python train.py --num_hidden_layers=13 --hidden_size=512 --num_attention_heads=16 --num_key_value_heads=16 --head_dim=32 --intermediate_size=2048 --vocab_size=12078 --hidden_act="gelu" --norm="layernorm" --norm_place="pre" --norm_eps=1e-06 --positions="learned" --qk_norm=false --attn_scale=0.177 --bias="none" --tie_word_embeddings=true --parallel_block=false --init="normal" --init_std_qkv=0.0143 --init_std_o=0.00281 --init_std_up=0.0143 --init_std_down=0.00281 --optimizer="soap_variant" --learning_rate=0.00228 --lr_mult_qkv=0.7 --beta1=0.95 --beta2=0.95 --lr_head=0.00561 --max_grad_norm=2.0 --warmup_steps=200 --schedule="wsd" --decay_fraction=0.684 --decay_shape="linear" --final_lr_fraction=0.05 --batch_tokens=[131072, 262144] --max_seq_len=1024 --doc_mask=false --train_tokens=848500000 --max_steps=4535 --dataset="wikipedia_en"
Each number is 500 + 40 x the weight over the matrix's rms, rounded and kept within 0 to 999. Layers, rows and columns count from 0. Numbers have three digits each.

# layer 5 MLP down (transposed), 2048x512, rms 0.0771, rows 313-367, columns 128-255
496475480511541515482490539517452492485501483470496529516486446480499458508521525450537532532558457557501483471484500489503449403551574505488465462481451529539615435515519507493496498459483540490475474488466471488543499483511459473456568492471538437535523482497461441566498447550607529441454547500490421467498513555493489502564459543553533542474468499511519489430425528521448448549559
469499478564507473520539503551475493452384397466544472474494458555449537481505494515475546533464471505525507443489501475601491494467519460479591520537433545505538484477491462515496471523561482518408468455448492548546562507475517480449492534558478500491463464444476507504540434572497480507483539517548489424483517550508502458458541498435504508452514488425524543440485481469492493466486
577525464558519497530512519487538546512458478519515511450374517440523503504506544529503478503484460515480459444493549489493496525513513488518485511527563482460519473530511535516489525471604422428534491583432500535446455438530500592443407519523419531454495458509497499442571533518527513487517517565471463495524492485426542534470507481465544456500480461557436550471489462520516561503393
460462488492452526586447508417514449493525532505459489459511506490575423483447457537529472530486450530476479480555491522472515471503498530585537457485463531532485460467509470535472470476493531552520513504559532508463503506562480472526478518589475476528522500472524481442491499521532463468513468531479463489520575491533504405509558584556495480499485531547476504472456469557492579529486
483542420519505530531481490522515422496423567482534505518410472514530506471521509440401523470474447483480542515560548468482503476521494470524493446483463595529510461493465464488469489552481528501460474513476464490524507522515505484529518459484509505567506498553513490527409496548538463544456498425488529435507462488490517505482533486445528495493558514451503465468508519468541444475456
462510480591425465512526500523517493532527488453496556454468493491564482450495420515455483520490504562457466505490496569486462431484497483500488450418526499480494486422460479487558523528529531519532424510484493512491473519535580493532499600469485483482491486491532564592470460546464494560462483485492551528457468457523443523468414503463482546426520536439481537510489455508478557542478
514428516534469448471554486450463519504482508489514534530466493505576500514510501481484527484499485464490536524509472518524523461502594441503480522508491510510570496518485555475438529551564490452488446476539478465440450532492427500438492520476460510536463515508536446470476466459507490495557492461454462455521474489503568510486440475509491433508500539507483510449483464482503494520500
530415495494495487457500511504472573510408520524498546504536538468463527518451450503477501518449506595478535519531451481497487544487511540548489531535538517486508500508448481485509424413406407498467514518522530477478459504451453494533504501507502497535464496480543428469388426442543539449453515508536499462550505476495536484522480487488488526501509512470447449512500507474547501532506
467519549439467493524499497522544527530518518446555441513522410546487546474559554500483452504561510510535494523525537442503554492451504598494556555542403533549499494524594526482499494543493484473466531476441441486507425534426525600475458545510473453523481506462519473563480491436516480565502507462525520549532460480563505487477572462556521514563500518494558456498521435489523483498515
560465477495563449472491538489485496550485478539390506535458534537485502448516558529501487494520500500497481511512482544422567528535448501502456562508514478507533479506532432476516503483443504482478475499538502486530540545466542502543528499408506519500522435530516469446449514583466489457583445470468485512515441477475500585521450527533525466507534505517522526489464518533512532413544
509509529569515510504475481473551515458504450486476508535475427547488523545501468506507613528472534491439519558572494538440486430517506537564482498474446487492495558514440552527501494467506559493509520447567523481479525543510493502529544453500498420467561527485526474526445444530534522548497466490542513500483510466491528549491418531448544516491480444486384486556511446475540486518506
479534503563453497517499515561478536548475525431540529491512403471513494426487465479428489442514491509513466462504520512515532490452487480493500538425500533469480496507527542475458524546548489434562482489425450515472580493466559456478466513469463516503509482531479493495511518486463506483498519541535500551535525543481518441519448478461542519548542526497505483465475475474540531516525
455495423485488546468489496513544460530473510561457529483526483490481528515418500474454588442483447488537507518496535519488528534510497453522457511484413551483508480515535489501491528592414449505499518465492584515485492511601504501407502466460466497497482503525445477463624530572530520492525548552493505524530449446531528508556603503575511464576508462533453545429509501453487494472521
463463523506401477527422521505431502476485471576473498494461436568456528390510463429477422505449497538595490532518538560483539440520490495514475521469499499544506501478506510534519482520396510492587493516490503474501525518502512528508517480463488496515500495530487527519516491538577537523535485416501535471478540520520488527463550427484507438498443521514494484526553522472531445488427
513530494565495522427544520540492499518498507464530525515479472584497523507519567459519424510475471553483525517534525455494499473494568466482459539453546475543538450486453556491480491516551519505561514448572423572511516564475504548508500503527552539517555480523509407532302478462515519537525514506534535522495493572512567494506492544544501504460521592476490457558506489452513487452480
504527488512459511532482481454517383462505550423550541482510480430533482481531499522467503463521463511483530495460465499509590477434563506561462497492483526476495528550489458550500500521510484540489437459530491496433462476509508518537508464426515401487509420540443495526418562528511521549494472517548574440433509561542490478522572575446516442489591457460451536510457505580486521482497
468452528478535518451498513522533464485555456498533503472506483517505575517507491544486546511489473503449529493478474481479532458520498456464498498535502484551529489513525466457497491506429490564503500539478544487487524507513521511534496514494505462481486502473498506491507481482433494472490454490473449474480473501531490509494454577520497541539486448498486486480494529529508492450466
446519451506500515512559480485571515476513478442482559460474499575476471546525536495436455485469513525501459436529560448470530483538476463493491509469529496504519489519459478473508472538551487533482510532553529486488476469538478471477502564587408501539419527489537534519556552476512491527559529487495526529472543546525542491478507514515543491480527531482485550400497434542461494495522
480550503480426379485529442461517532540429495420608478516488578512586565512453479506530464497439517504508562482498455549527549586485494498412517453489549473517506590528529478512528571500455471483449482500556487453493448554415530476512420567532491528478455501514508534533463541554481478486500484512584543504476503483514479531497499478523497516524480469520582490546408462537424528523543
498571509567456471543548481533502532458497430416550548570470461462487502520518464522540482469358508474483468525472483519513471446488462535473511490463485542488493512513507499502474535578482544559484413448534560558444519468504521552454551431531474568501462568521475544516491551450479521521500510519410423510494469585501535453468541566484458556470531499542449506536524473447517532426437
514492481560480512461568471528485455504536486535450526475488447484528431530487490503458524448498474496478547539524526491531549525493478558538522534506518481548463470502469460494472495461518491457599478585497484498556438479475498477539496472471449492507470482433499556524289444441545473531521503512516530475480494421468539559544473553487458530501531549475472531539550504456580448523458
511583493565523507464489512528424494488481494562521473591567467427503442566481480518523513414531536449484526567473488508483516502524469520488515447530488544412478471506446422477455508483473505510499526477560477470497499518482482476546467479455522471505537531522512536558416474479487470517483503542551506528487519512488449504488541483481510514485512491496514477531483460513529494533446
599509515525478471556524488493528514486541474502432514488498422504544496563473554478476486512495481486456460439585602518439604517524552498509479504530500482503479530419472464454509486471500528494501552497650497557602523493484483539468525547555512465440447485442470528504297435433502420493494486541498522446491505418499498495407475538503440489487469496476492529396502469516485421487531
466493406539449458430489482467475493457582549514574569486557550463469526515430484509520498514523491563494466543404469466424497494487460506523486530466493479510506474551473503436533517536500511493419498515497542558444525536461535497582560441485539495515517461507518476532492464462435458471491539536484507525495557521460431510461466560487443489635544531512435398527498583466508551574577
528566504509491479416491504508499566451470485482491543454464492565512421477526444503504501433448399526481508501550508509501506509538508518548501562540502501492550435459467527467497447427423524484519519508492452527443545564503455551441505492477500536578545554515498494488487550487493496492488527559560482515528469480456547560561503553398499598509461521512509490415528503463506425488487
535588547505485503493480499561471592483446493491514439546424500619473459524477519481484498481585437427477564522488499432475623407541565516521485486496447452495542453510530577467458512425442524501512501478509485429496489524514521543469440443495473560535539443653494500450456522502495602452463617535433437489493492491486526547456433587575497495474506471510594482485496517524525522493461
469504586476506494463501485548539506486566489459482514503432524468508471492428514514545517439575535512489480526442486464451534483567424469601464486496461475523526531471440491492487530503506513464531462449526510485510539468508515518519532463487504452520452486515463546501475485458524458504473415528470488578482539510520502487585488508521545601505443591557454523491480496524445488506481
513504520465500447503554493460428513476491549464562512460513500524485509537456475460480511554542476601454532489537486459425465481453475522467519487469499487567522528517524537583485461498453513484453471462529490468453519446515466545501478430556446484508507446532569472457441509547559572488491585487501517392468477525429481541509451529489499544473507505485519485490486480518499508484526
484522540484514622492451489460526519494504506511494522521505576494506560514545545520425446396506572444501485411465440487483559510483479549501473506502481502511512535501475568464516501488545509485538494546518484522500460471564588428456494515547502542585451485468476476436481522515505519505527541457546572530517491557507475524512588485506499468485457477485520496488557478482481446527447
497580566452599525511497522526497574517493561501423485459470494517524566506518549439486523511536494402572526557498445564459507462456446460568474433477508514522431464541464481476434483528468457528480516461539565453441498516546558520513496449443530462505496497532551444510511496434484531533457549414513479552480499503526488483501557519545515551473466526443483473569505468464495519507474
462521526547523517504435481538537515530551554499499541573489474478516540509476519491407446487459430483520531505480473468488548462450448511486567485512472469405589507532530476484507492495500467546532460542481530517441512489508535507496555460531544472448497531498503495498503495461566528522482531483562460513530475483474576504485528456482421436531470510507538445520578502513509461486471
514508415569501500534449457463510519509424543546480524538542501594458467544471472448502516543478488517530472461534526429528421482515532468489517532542552521497490439429512425485503574560484542488528489441539519540485522475567465520469490459459434445482458488395517500531414433552500551425506486478455531506544524505456552463486515495464438514428477575514553513501499422566447431513577
498523500429516530447454472478513535545501408518498587501549455484496527460458436494528512433424554522562478543490511509503497566516525465509574512456446492550478562380519540504554523539525441526521537541501496550533474468531507445495481495542506484510535534431456458529496555565463529476535490480507490478513499445549459506550452468552502540512489478531505519452455582462423486566448
514437460468489450491548582500577520568482492522553398507491501467473524522525498421542526493469561506484428538542518500558502499498524515483503433450496502468544514503545539531469563573492497468502501512443495451523482573511484504600577434507498513511491511513461493502532509493483520441465417544485491487459387445489508586541446518416517553588510535484408464584505491458333551505517
481515597494515512489510452508565527533537501469537495438491515497483510578547488509452491483518525469511463515556520489536586469457520501471452550510510497500497576473507537469447436481522497422566442556500555509446444510435528507539512533525497462462462541423516493472417524518548450470510485442484514522489496505476518508491539417570550532492463472545534501503529517438456534501568
523476499521492456475530498507484449444463499534532500442441490469371535600495540509483506485470452483478502540536532479424459448521494469464525515485550489539486440550495506497468526527508626558524478585548500463438470527454557556509481546483492528488491502482477458505516483501469470489458519511467544529506501479471453472522596488489449479453514477545566542465529497462475461503543
500559503406544538539536456468537497512493493430488478543480523514529443532527405502421502486509475471538490559449554521532453429521518513501568530496517506546543510534475494477487539524517492554466505584473533529513479500527511564459509571555460503515523500491484466537482441563589547513464491484492524527559529486481498463511509526373469471502483500512535538495460461595457508573507
525490463538499498509548531460500498405516496486514520554463421456481469500482505481551460493409526453525520464455534498537489484507452509504492457569518520509488489512562484536411467573501515472573508394516489514489492475467505581460515569459434499472507534575467450471426460471481584514531495442520410440501474491515482541461531491484550520434555497534490612518583537477525513524494
500467608473462509546518481549521541514480450458448540560480464519558516428500497545437461546518488517546466502414441505374619523600451469453495482480491450477491486470503510448631507472497497525466581488476488449476489516524505457517565498510530410468580560465524512495512426486499575551478497507441497458439490505539461481520469488449480491432468459519525537467461459519508531436504
484517494487479539498524503508466424564486508478486547510500495578503454486553411491506452477468543525528496492499495579564530490495478471497489532575497528506429497516513486491571562494535525473491507483501505470512531511452507509530438516402471493442491482473456510426570513469463518546492426578499530521507495481473527448509481547503497510431483486461496433424476514474408555476517
515479551535506577538520547514518467550526488526457514444495418431493462519597474406509518485579547468456486522487454530524500493547504561496580457542458558444475493481462475580457529485486485541501482581515486462482445440582531515567526526508498425468479478516489495421580439507537589518481483505569552524493459419538506441469485573502419461431487568538428479524446551604549476523481
502537514457468507576533486529482503517543499478466425466537470542539539493489467516499601558462454539508552479529521481546466469458480577425555446540540530504480469497432488526463514522463513407492531424492468488447477446476571546490511515503412519499582469518519453449477565569565482543473465504448428498553522457491493505474369545494492557498517516546402627441481522485465490536493
485508505482510490478460491464521559557490443561453547499497434461482432460522498486521526487569488490479513444450543505512572471541478522522487466529520534536496540464465577572548506596486415524424377513571529521448511514401467503509580564494528538538492491468565566444545460500528429442477586468514476536540422538510519504450586520506498551414536481542475522504464494513542518476430
500457524452494457473553504488465491499501493469523525497496479460533473490512485498478511520487485509504469525508504507484514483482521487501470490490503481522540497484510483507478529511502525532463481462504510503493498484487493500509533512477511512486482501498493537476725536477487456527499489521488509498485523496492504537484494518515511504489513515456528489510510530535526452410465
582579521566592517523486394548562517479475531521471449517510494524501532414523537512488559529491488470550527449458513593459399482516523557437511476482509518577544490485536503551581527542463498513501549488446539546526584437511559619471474543442493413507475471534440520456541495471452530576496444505488524513512526473448525575523435566514478530396479544469470514476516463448535436487465
489537567414512466512465445526521489499550496454453440505527490534545528499512483432513506504519445443536472502457549599575598498544542482447552486509496481512534496523559508444477578496508447487517551457528553486497463575481477518524521517504515468466562520561540552552542509433398490481545446616507499494539500504486468532515514559486562561554491467500521506493504504482633516500474
469476521484521548559574484454552472497538472598501530534438480487521525538472561540495496487510519515430421504486478533487529457521482479561491490504543492565533544516520460502566470536491463475432526513467470544531484502531511465525463458464482503500489477517363443483495467488506529455532444495470457465499503462468452514446498364537467541425521437509540515480548447469447458491464
515491456499483530489535443461483508526511547524520474522518483531549451534516457564477482459448530517506477471494452514498513493478519509465451510499564522514535475433449466523450505507496422483442501537507514529518566474464499448550515474527466458439553512499514556439356445512506521542466526427585588557570450599469538541535510462542529484535483512478558601499477489478497530506484
527545512470412581472506501554585515439493595441514541495452531582479501520564534465478457478447438473455466555482548492470486469529430446536441432591455511497575556515523399510594494507613528517478501436420440431427493533503461470467488540519491496495554454448487481460575468613576555484562488424509423488377483466563504524517473475462457445539465547472480449589514500491485490496497
485539476501538469519519412493511513524509507562517467533539507481525526473476509507490509539537426482572558478475512488528497528546508505542481491486444468507509464493492507542525507514509498445470443446549498492557491525483500407488474537448549530491483485493575507472504464542522439478538537554547540548507559467501542486513503486551475480504497510530459405469483476487522452475559
439452514488550496517545481462479509456453480438492495501462504434518533569546468443505498561469488511539503471515473432482520566546509512485521501541532530436523455478535468528526550447451491469475502472473486543505498472485464502531472521535481486503495481453498528568438506538540530426502535488534549457553504507477513524464457450468490492528468455475461550415484520529486544446588
505443447500501508501445454465529461508482604460520552522440486473465500531516501444484539491501530544487508485402540492515528459464534460554550416565458530485499501537504554454543511512518512473535487498516489477523536533502410414500506565451479538483501538513421536452532493494500505449505516484491550451473569525427484434517513486486470479498448512525488498475403474515503474456452
451550549530531445433528459487564524483437560445490508508497437537531430545502502516450535454508466573480588518454614502408443480442409482547468480456517570522591462510412524528471507473517537526495519448538483475519465578500490516528490517501468503516562459480489504511392536476559484557501492502535425521498530579494484509452519438521515497483434476506535518551511446492493494456508
507486445436470552446540469500508516521538483439447452487514527517491480529513479464509493463474523475521471516503479483495484515499478548474426552443515514519506524530492611481520483534480519481469486493439475519538533532510516538484524573446459506536517506478473460491467508496490534532536507497503516532488490426479480516512545526493446529491473485524501474523594493490514484492506
414433511551545520447535398549505468473606507429470503451479443444483489493545492571522610473471386513549508507478458554451500505467423483519513553537473452534502543549514567493476542397526471467437500435475439530532544502498460512560493540500435549498450509511528496482434497419520518513519458461532545544438476500554527497574473445546523441501470432484509520531439473489485489490429
# layer 5 MLP up, 2048x512, rms 0.0863, rows 314-367, columns 128-255
508535519513563487478526498527455476478528491552496487612493462580498481485516558587497494443474442455502487496525483496479582558487516488462487431522533519555413519488480510501524487547465476425492542427519487560439502519482537476518375509468469516469500572434450487491420532466498515515492479485501572504494540539456456568507516426543542515397492550533553483436504505495522407482460
500532500486509602493429507436532439585472486469522420494523484512432489587466450533545550489488548542490469488505489413441473512529536567453471464506494489519488509504481431457474538523404473489529490518502458536470463495574537432497528463512545484532469504473529615527460482461487499517518490509519499470459526459506546529503525491507510487466464489475470544601556446500451491502470
484500533491433484479510515501457395550458451482563470568522503564497467484506475491469504491436416503503543487532469478534545502478492415516541546494515506577436554501414430494494517545602451450538485469460543474541503515481436470528555525517468467511440516485573483501428522487487430497473518427465488517498495511526511511445539529551574470444477462475540469538469520498567491473503
474456484538524438465496475536505484523400463478478483473497482471557472526506487467520465525545457579472519481544438503529461494602478455416544519558526537539504438498518458506504512552564413461487537490496467560534535513469411462498501498462518407444499567493613540542534470468531505477482460486480547432539531526454486471533495503474491470429503470492524478470547504514467475456498
589481503552528465476505454576445515489520474536532494500579460477519472563529505539489446447530460488621497477463508524529539558462459487509507465498522512453415555448368508470461492574519495505542489553474500448440529535530482527475497462492406487436537486428495496554481560511496539482523476465445521500493418497446496453517481474466392481487465526493493500533483482546505543510599
442525463521478444434485485558576463553477465490543485494458475496450464531448565461443488443471509476449465559531523450471475541535464485471524482478482476532439562553520530502453538495527516478573465489557501465511530486493498465391479432498468522543542576564496512482496481427506519505506528512510484463461532593557598469476549538415571473542423439548471485587487504505520537532546
455462495514533552509503434509529518505456478551513551470497483491507437482516502424503431512514519461491428426512492514441482533480489551513556503546516493499500456493496458497488449463496473454548505549553494498484497494480525554463416538534467485483514493506429537544532458481488449531507530531523491467523468507516528489508489463505500515485508534516528492568477495500500494478492
423423473590482442486449554508459468496483504504516517506505464537523493504583506516514536491482519503429490532505450474463565572529463470480488518555527478557484481546532471548415561479517531480413549396517450508474511531544490489465579428446526439537480544452506496534488516539541457487567471502544556492529505454496429456435562469449482505447492514477447474528497442520519557482510
468524470515473432449469452512437531499466469461492493507519479464498536497512505552514519498594521479469416486468414470476567473485499448546524529534472573452479476511460564456520467483463539525543477494501483515513514485465487509520549529535510537474497481512532511510481505617520509538495509513444512465504468527597558489466490507483534546390531469468500487516489507566555489520618
478489552555485545525502477521448511474406497502464468491476465513423473532564503511496492490496508440500524484488416452520502463443567532451495488532578478532489495488403545476458562494458470509464515469546409486480536521529523552510544551474497559501565510587473507538573475524511533451549486466497461503523499504553566507437459475508533523559485479462475378483488469468556486489499
539502539517526483466483457517451503469485453527502544553526470474546499432454537500543491454538595537520459437502567510453499514457499443538445502441512540555484478548445486462549536519520490583534487456470463460549506482438462536498448480475424453521522519487546474493449512451438538444491472483497477504474515526561449471521447443494501484498526550485492490507500457486554521459500
540515534486502495453469575471505519480501492556503401425544500451550446533592513530477443550553558531532422428567526559556509501503464461527514557469502486445537471470482507518495501533495504477424506490492500483423472481536529495499534424532547457416534490506508577576527536529521482485505495573478504462486549492520483423519464511520541404511522524476524437511490547530472516505534
536523556466541484476506501486490547540489547476502480530534495560460477513486488457497569464486492458456461538539555487522518552479505565485507434519498521441537469549566515433518562465488381510499551512480486476549482478513485524486483520483446525483510513493505540469482497451484450478457512499447536489516531465444524466461510518510551465462501463525493509502479515514470490520477
539461506532539481496549561491525536492470494546505533533512484546568461498469496497489504483429524534502470542522508477458486508523482479510523531460524497560480493492528512494475482514530495492475546511506469505486511491481405488508505567498459509563501489487496467512477477498525547522458485547474478513534526495513500461457508547420533500467538510592516524477461472465552493522507
481574492593511503554518489486461531445498378483491470508488548562493458477394470480432498525432459528555516430490448561530445501525570555505503487560448487492445489492491450499528490529530482532502507397536502479567551476529515423478497471518472485511563477440474498476507560470488511533490497544473519469490458519538510492450552410486528575495552507588461526452492465499532472498510
519503501492488569561516529542503572543482545446540468505469451522452467540433542549489537497470504520529492511552450488573473514536512492479456530484514521565435518497513490499494482515551499531474501459472529529467551470499487425453544453481485514532516567478460507497488547466450455507480472457511524504557536503540543487545532490507456459477478503469443585493549517459496466509516
562590501505494559546532475475522484530560543477496478419500536514586496497457590459505450517391503440507479475577523492446484465519554461530516551515502502465521502523519490513523487502475443581409510491503535531497504541479538450449470569614452499482489509460474420457497504600402488500424531538501520539476507524519505502495514500499468449468492512527535452492585503536496527402451
504503495520521522476522511504521475507487461468558483504554418518577521463532524484520553504526523404560485538501497436517516475519469443574515483552522515439523493544533436502537526503528506446482524467559509485518519487483630577536554532485522502447505510505493500487477542514541513448539457474572513495492463522469421463442465458543541446454432503430522520503505485461544528484550
513468530501531494544537559482534495388505475478522525516497530535447502488521460479545543510397552463547467572491437519425517441484505483470452574496550462487469506467482480531548481428452477518434479512534505475443468496503492574556423490488469539564467519477483557498435523513515490574464506553495512512451502583421472479498511531452482512459522464477541437542490443554442486486428
532525473527521524460464531487541529433504516501537496483513534467488487492471456488479492538505489486445502546461478484499485554531547479462464480519477495506518503519487466529573462425515483497529458506471504485510500482469502452485462477556433498553494478505451462488565512405494486472467464520465535506515496493553496493457493495490513517486483515529430523514542509487505508478516
559506520462453476477537546471546488512511464522599495492521508501516524536508465468459444515546518447475467484493555502512432494525431522545533457470476543457490446515529472472423481510493507487444489534515522504529473460468449515480410544524502544498553534571520594525499455465482540546496492466510534486541492473565512468503556547466494444497556452520472465509498450514529468471490
555504484471443441531495528451525529517504484520518503441467484484544490553512567459571449515534506503476526486441487475442439455482496444491465489496538490507476550535513477516503538429555528428516489530508461412546534476485469507481538572520512521452415535498492496517439493540473515536549522581503512477442493534415482526466524461506467470548526514452488525486470421519548479462513
475498466424471498463486394430516463476499496442460506522520470464578512522534408521549526522488485560495523526504583524530583418501637510505487430432524508467497488512490496477479424458503477568445568517493490451536476466536417492558470500508509502516449492509395499531508516455435546504439458552524565447483524517423512540499514509505482448503413484573507427532512468488547477460494
515422499426513545529492527503520550576514488496523486441502507506391438438535513515430515517495621474447499537569401495493479547519430486491444504483495470472459565446458491476515533551486493525583477480507507451554416530547498492541463540501484515488568455493544484464520458525411471479547443514463503517468487519489503548547440527505524498441495499492465504561444492510468494531533
450504518566553447479464503436505494466538579497584530508443425534473530504456523447551508439505559438507539502515446502452471534476475432527489489490630474456453511456516428540561528498513510525551466503442529506547379486476528529463477481529547548488506463468511500529399538465455531549518465529511534476557449552493502488518498475581475519491543495485492580523533499514559554487513
488470559501435529493514478496433482455492501431481500476464479445478423500523518491495469536576496531542543518558415501510559516500539560532439458442470550490485536549471625544478430459471535540519500560510522538469451621505494510534516492432505486462494524436528529491433526467469564518499526494426470464498496507506545495457533477543477494449485505486526472521480441414546474484517
509505470494511527499536538498493478512507486472488494479480461506427525511503546513535546535465440493558493574523490487532582489428569508499546479519488516505507470516505515491491564486488530477501510534466494545561477530536492421492556489518541458541485510484495506524513514475504520500516488553443464498510483522515454449564450544521532517505532468484479494524545503533529454460417
518485470441484506584477547474453479488496553510508526501497520538477481502414480461500495563509511538500496507517528532457508541476587476550492518458560500464526469479515519448557471569466487543473549455522489517548467490486469545473507494528484494492549493519513488513555483555463556443483494476473546457450443490511508491512449535532518483505481498499562449512477487503464435494507
508525591424433527504503442501568501494434534475470514532535477456513520497520526490466543493469533519483381455600495442476534481527492457531459450537444543506452480520479559477474523481417444490415466489499465507546596464474510443537464443526465548566459583439512565577487449451512486481598462474448480439382503530572452505510487428490519472444507541536500507506478446510494541495512
501541475410557446489485552526546501470498548510540508486518498503416560527512435525537515545478495439566491490538465566542506508461546491563508541483510440535436462464509489490566532473470468539505483518426540488499550526498510426618494479472579506456501493501528543553468476501527526447467504489497531469481527522502495510507516515453549504469525455425565575517533545506543499539506
505466488510500480451445496470505557489460536611391500423508434585557476521516519534503520521471552507488504517561561460507408482535480461489503508504528545473482509477553492522513483471501474526506499455467460472391547528522486517465466497531536460435517522524503575590529521552594512562477531496528545443501459456470532517517465488454477532503486520510471484486491495571477489423586
466466433528502490506544533484435432481510493482554529465484415492469566526511489512492487456543496588570521508525449471520481491516572448479450536515542487521468551483464422485382409516549531525491489470534497518557479558499519465563459583483489511421445617427496550433433499464566462611475561527471469509557511479495529500514487476498553537510556437485523507493557471488513469463472
542518467501487457528463511552449542507536473460475476496488414566523514539471490503549513429477543526498538483493504504526483491457513519439478526466508523461459558506524462559547464385543479508464543501451524491517521496513473469543481496509457512504464555517550571452535527498506457516527569532423521526523451532472527503476528509532411534481483514463471505548452550497525531559490
513497469528475442493479523475508520539588497454588517510557553459499540434474555476475583473519492530502494509487525491455462530527491520548496543535439533445504466522506434484486440493533494548563482528507510544507527537513496500506480485538486511506497491450536466404555518551521504556516439477461518487507528523478523528470492506449541448520507538499439420432464549598507505475485
470529531501560505548471581531575503506442533487604500478512515446545434535457543522484535519448520480540472486499454537468503560595629501508467519460494522536508541554508499573405495446502493465495520530544431503551529498515518455493516497519556501502502466448543501500457513442569468514541493449519553470505570501487462526506590559466515565503455509422475476455487509567580490522475
449465464494476529418556497544511491556518504491478497543536469538448561358528501457455552521504512483474514635450468503533510499504479404495505426540518435517547485371485546446435508480501391450538478486449539522499562538500445497497547403455503479478473514483511451485488496395494467482513475512506491435538516528490544491423535533520524484430483501539446470527497534529419512518578
479478517534523496516506460498504510562512523463536456518440480512456430471508460554560436450473457441550486449429515441401546486509464573510510479505480518494520475475491580410493490494523548475503495566463528457561590496492516468439488568465539517536476522480456534455511506514473478560437599549447509483461576533526515539448467506462463576477432412414480565500537467500457472520492
517437517502534540598486431433501484542484511496465500522588494461503547524506539472498518477547424442528520454515566537464548468629409534459490525520537456491539507601446466495564547479443496532614479445387518491514490524490498419531568454502540493540516515525471517540483477606517520493540470496358477530514499498468446484495500475531516454493427486458591514445487502504549506465546
503504494500497451541555539492530534484470502505505432496439515476509544591456501478415622492496508517567522477497480487526476524526446478546503484629558478520498495475466473533460515440488513435500547428493582555453482561472513515522526456504455530428480533541529573539479481512596502477454533513440464478563499501510544450516448509506516465470518523447483485459545443510437562512493
490524476492456467545563489486479576515537502506481526463548540489518527442535497526443526524521534472492439492480495494580484410541459469477519547510526532449557514492441492474428545444511481451529498510470559518508517502481484528465508556487473472555560571467490464503506442479498489515534383552532534496447490537437480521542457493516449520438464557462550552496516645491532584510575
489500524507474490565477547557527523483539560491486505498450525489471472517470589472522544472442504400515480486504435475517485470495490526442513525538524505503466511447533506498493505420485477552542493513533516495525483543527432437527502528465418498547538518525531479576498449454461475485540468483540517466554472541473481516434527463514524529474504490499537529510446555492517435444612
505468473529477498449457416554518471517505482502476467468548482498499507409527477582515541484593564508476498533477481467444530470447476468494481484464528509489483537511475479403476508516558472459453516476548481529469548454498523541442500426482500489483539473537512512588509403488478525609508480456546559461563522518505453537548498504488548453476500529495535499470644485484491494550537
464530466525477533499456550565439473493499521446497562539466571488499553491506525532528530499473529481517474484467452504539532462539460507571552532497514502555511645515453496492478478460522493436514497478438504506499477496486532532475437564462455564528488497472526450479521545463505510467468470511483514456465511501444473452487422524519434495478482513506472511430482578470510550497514
493546591535466480546486488482517474550555463497477502495434488572507520464507498499528512476502540478478443499484504452515515487448527568461553467469558473491519585404556570461443563487440453512534523510493454471493562542553470530513515486431493489564468550537539552562495503432488515447539505498462562494547486499442446547525494545546504512481494476451417499532469463442460491521530
522483491426538549469486508421469463493530497470462533462479519556569595525531511498508511463493495524475493535511488536530452498452533497548566586513500523478481486517478474505546457496588478494518447538546537506537526517488489524561531472488452438518477497401530520559477480505515448522471526560493510496425501486532466454509517380501470552433537480452464472496552531475548487495479
479483544472462480552486479463485517531510461527503530490490522563463456549498542468503514461521460398600557487563511505421567513468503550493541481487490433478514493469438488461499462482475569523472497549519486505477452468552479472515505493540540551501526499508537417520484503509511510500549569494490545479515515540569520540460519529578502560493496493484512541454518528506480537458551
549527504464525473509483457464533511520527417532452530520506563495539557491572483485601507469532423461453476528443554452517472524479437482499494450448486512509487532460530449477552469455448393461537605520535503477571514523488523520583462484515516564453554473490486489484499522468494487540529463499465558548457585523493520488547554542474482519517532496515514474477530561510531516485531
525433412462465455563480472477536443495523485503477502471532568542414487508506497517437444500442501454403533462543494498591501511433569516477464521546473476500475518535558434407537557493477471554485541482467518515547450585495503470602488502509514549515574561546509512525581493557502444395472448376422471463449581511487499489557459556463516454565541487523435465520541515456532506467411
501483550496456510531497540567585498583483568465533468523508493519447455487513428479463544522577464470472457487487483518463495484488414537459510451458531483514524460495483564463492550543571488431520482540522481552492541510486499508528556511490531481506510449464464504504407504522421503464491446506507534516481458505524471583518535479497487458479511476465484486496413504492473437487492
477456532505506511491455509537514551484465521525474503456485528488540502528488443521544429471536541528546479481553527516527533438452511498506469495500504468525468534613459481479531450588497485504460545502482468514496490528538495481479495486515486520434507466548551505538537485466451484524533476489530505485496584558447513477479524524479497430492467479563520530509505461501510469455432
563548519491483500520609477430551529513513459497503499451535476447477449476491442475504478499457509450518500512491508482508508530460560485496492464523501514509418478469477528440487595496460538597481488550417456434488484502517538555440546515507487407540463509444507519530555542483504514544513421544453418530496572572523529503478473521634523532431544495442439431545464548419489502575508
560464484491502528477520525527496471505455500481487496488458461461442463487448557545475510467484547437422489448433495531550510533513485546529520548475480516493513567514498519444470413593513457516510494535467522460521478475499548447488551600524598481506487500409434534450499491502467506431516530513514435481437490552497532499546480457426412521543487466482580531481483488500596447472490
555553405470478556507508504470517502518454467509443532478489444488508429469472421477515568491517533461475483499550471478496540483644511489598517492443496466494477527514513517473536452507534597551453490556527425524529533490440454539497437533508374509522446496517507445487511530506526499535551495530511441525501486552504542556484446485426505499446490436578506518512513473482485460475551
387562526465437431491470516508432523399424502521501478537502462466495594496493564536527497562468389450532471432393467478493457531494512499501553504585532531454435567481581540518539490397482568504490556470476430493523515474562457520545513536480488543564493523508547610535552520536501535502532492544481446457486528470511552555462366461557488516480573552433462526521458506534507571429519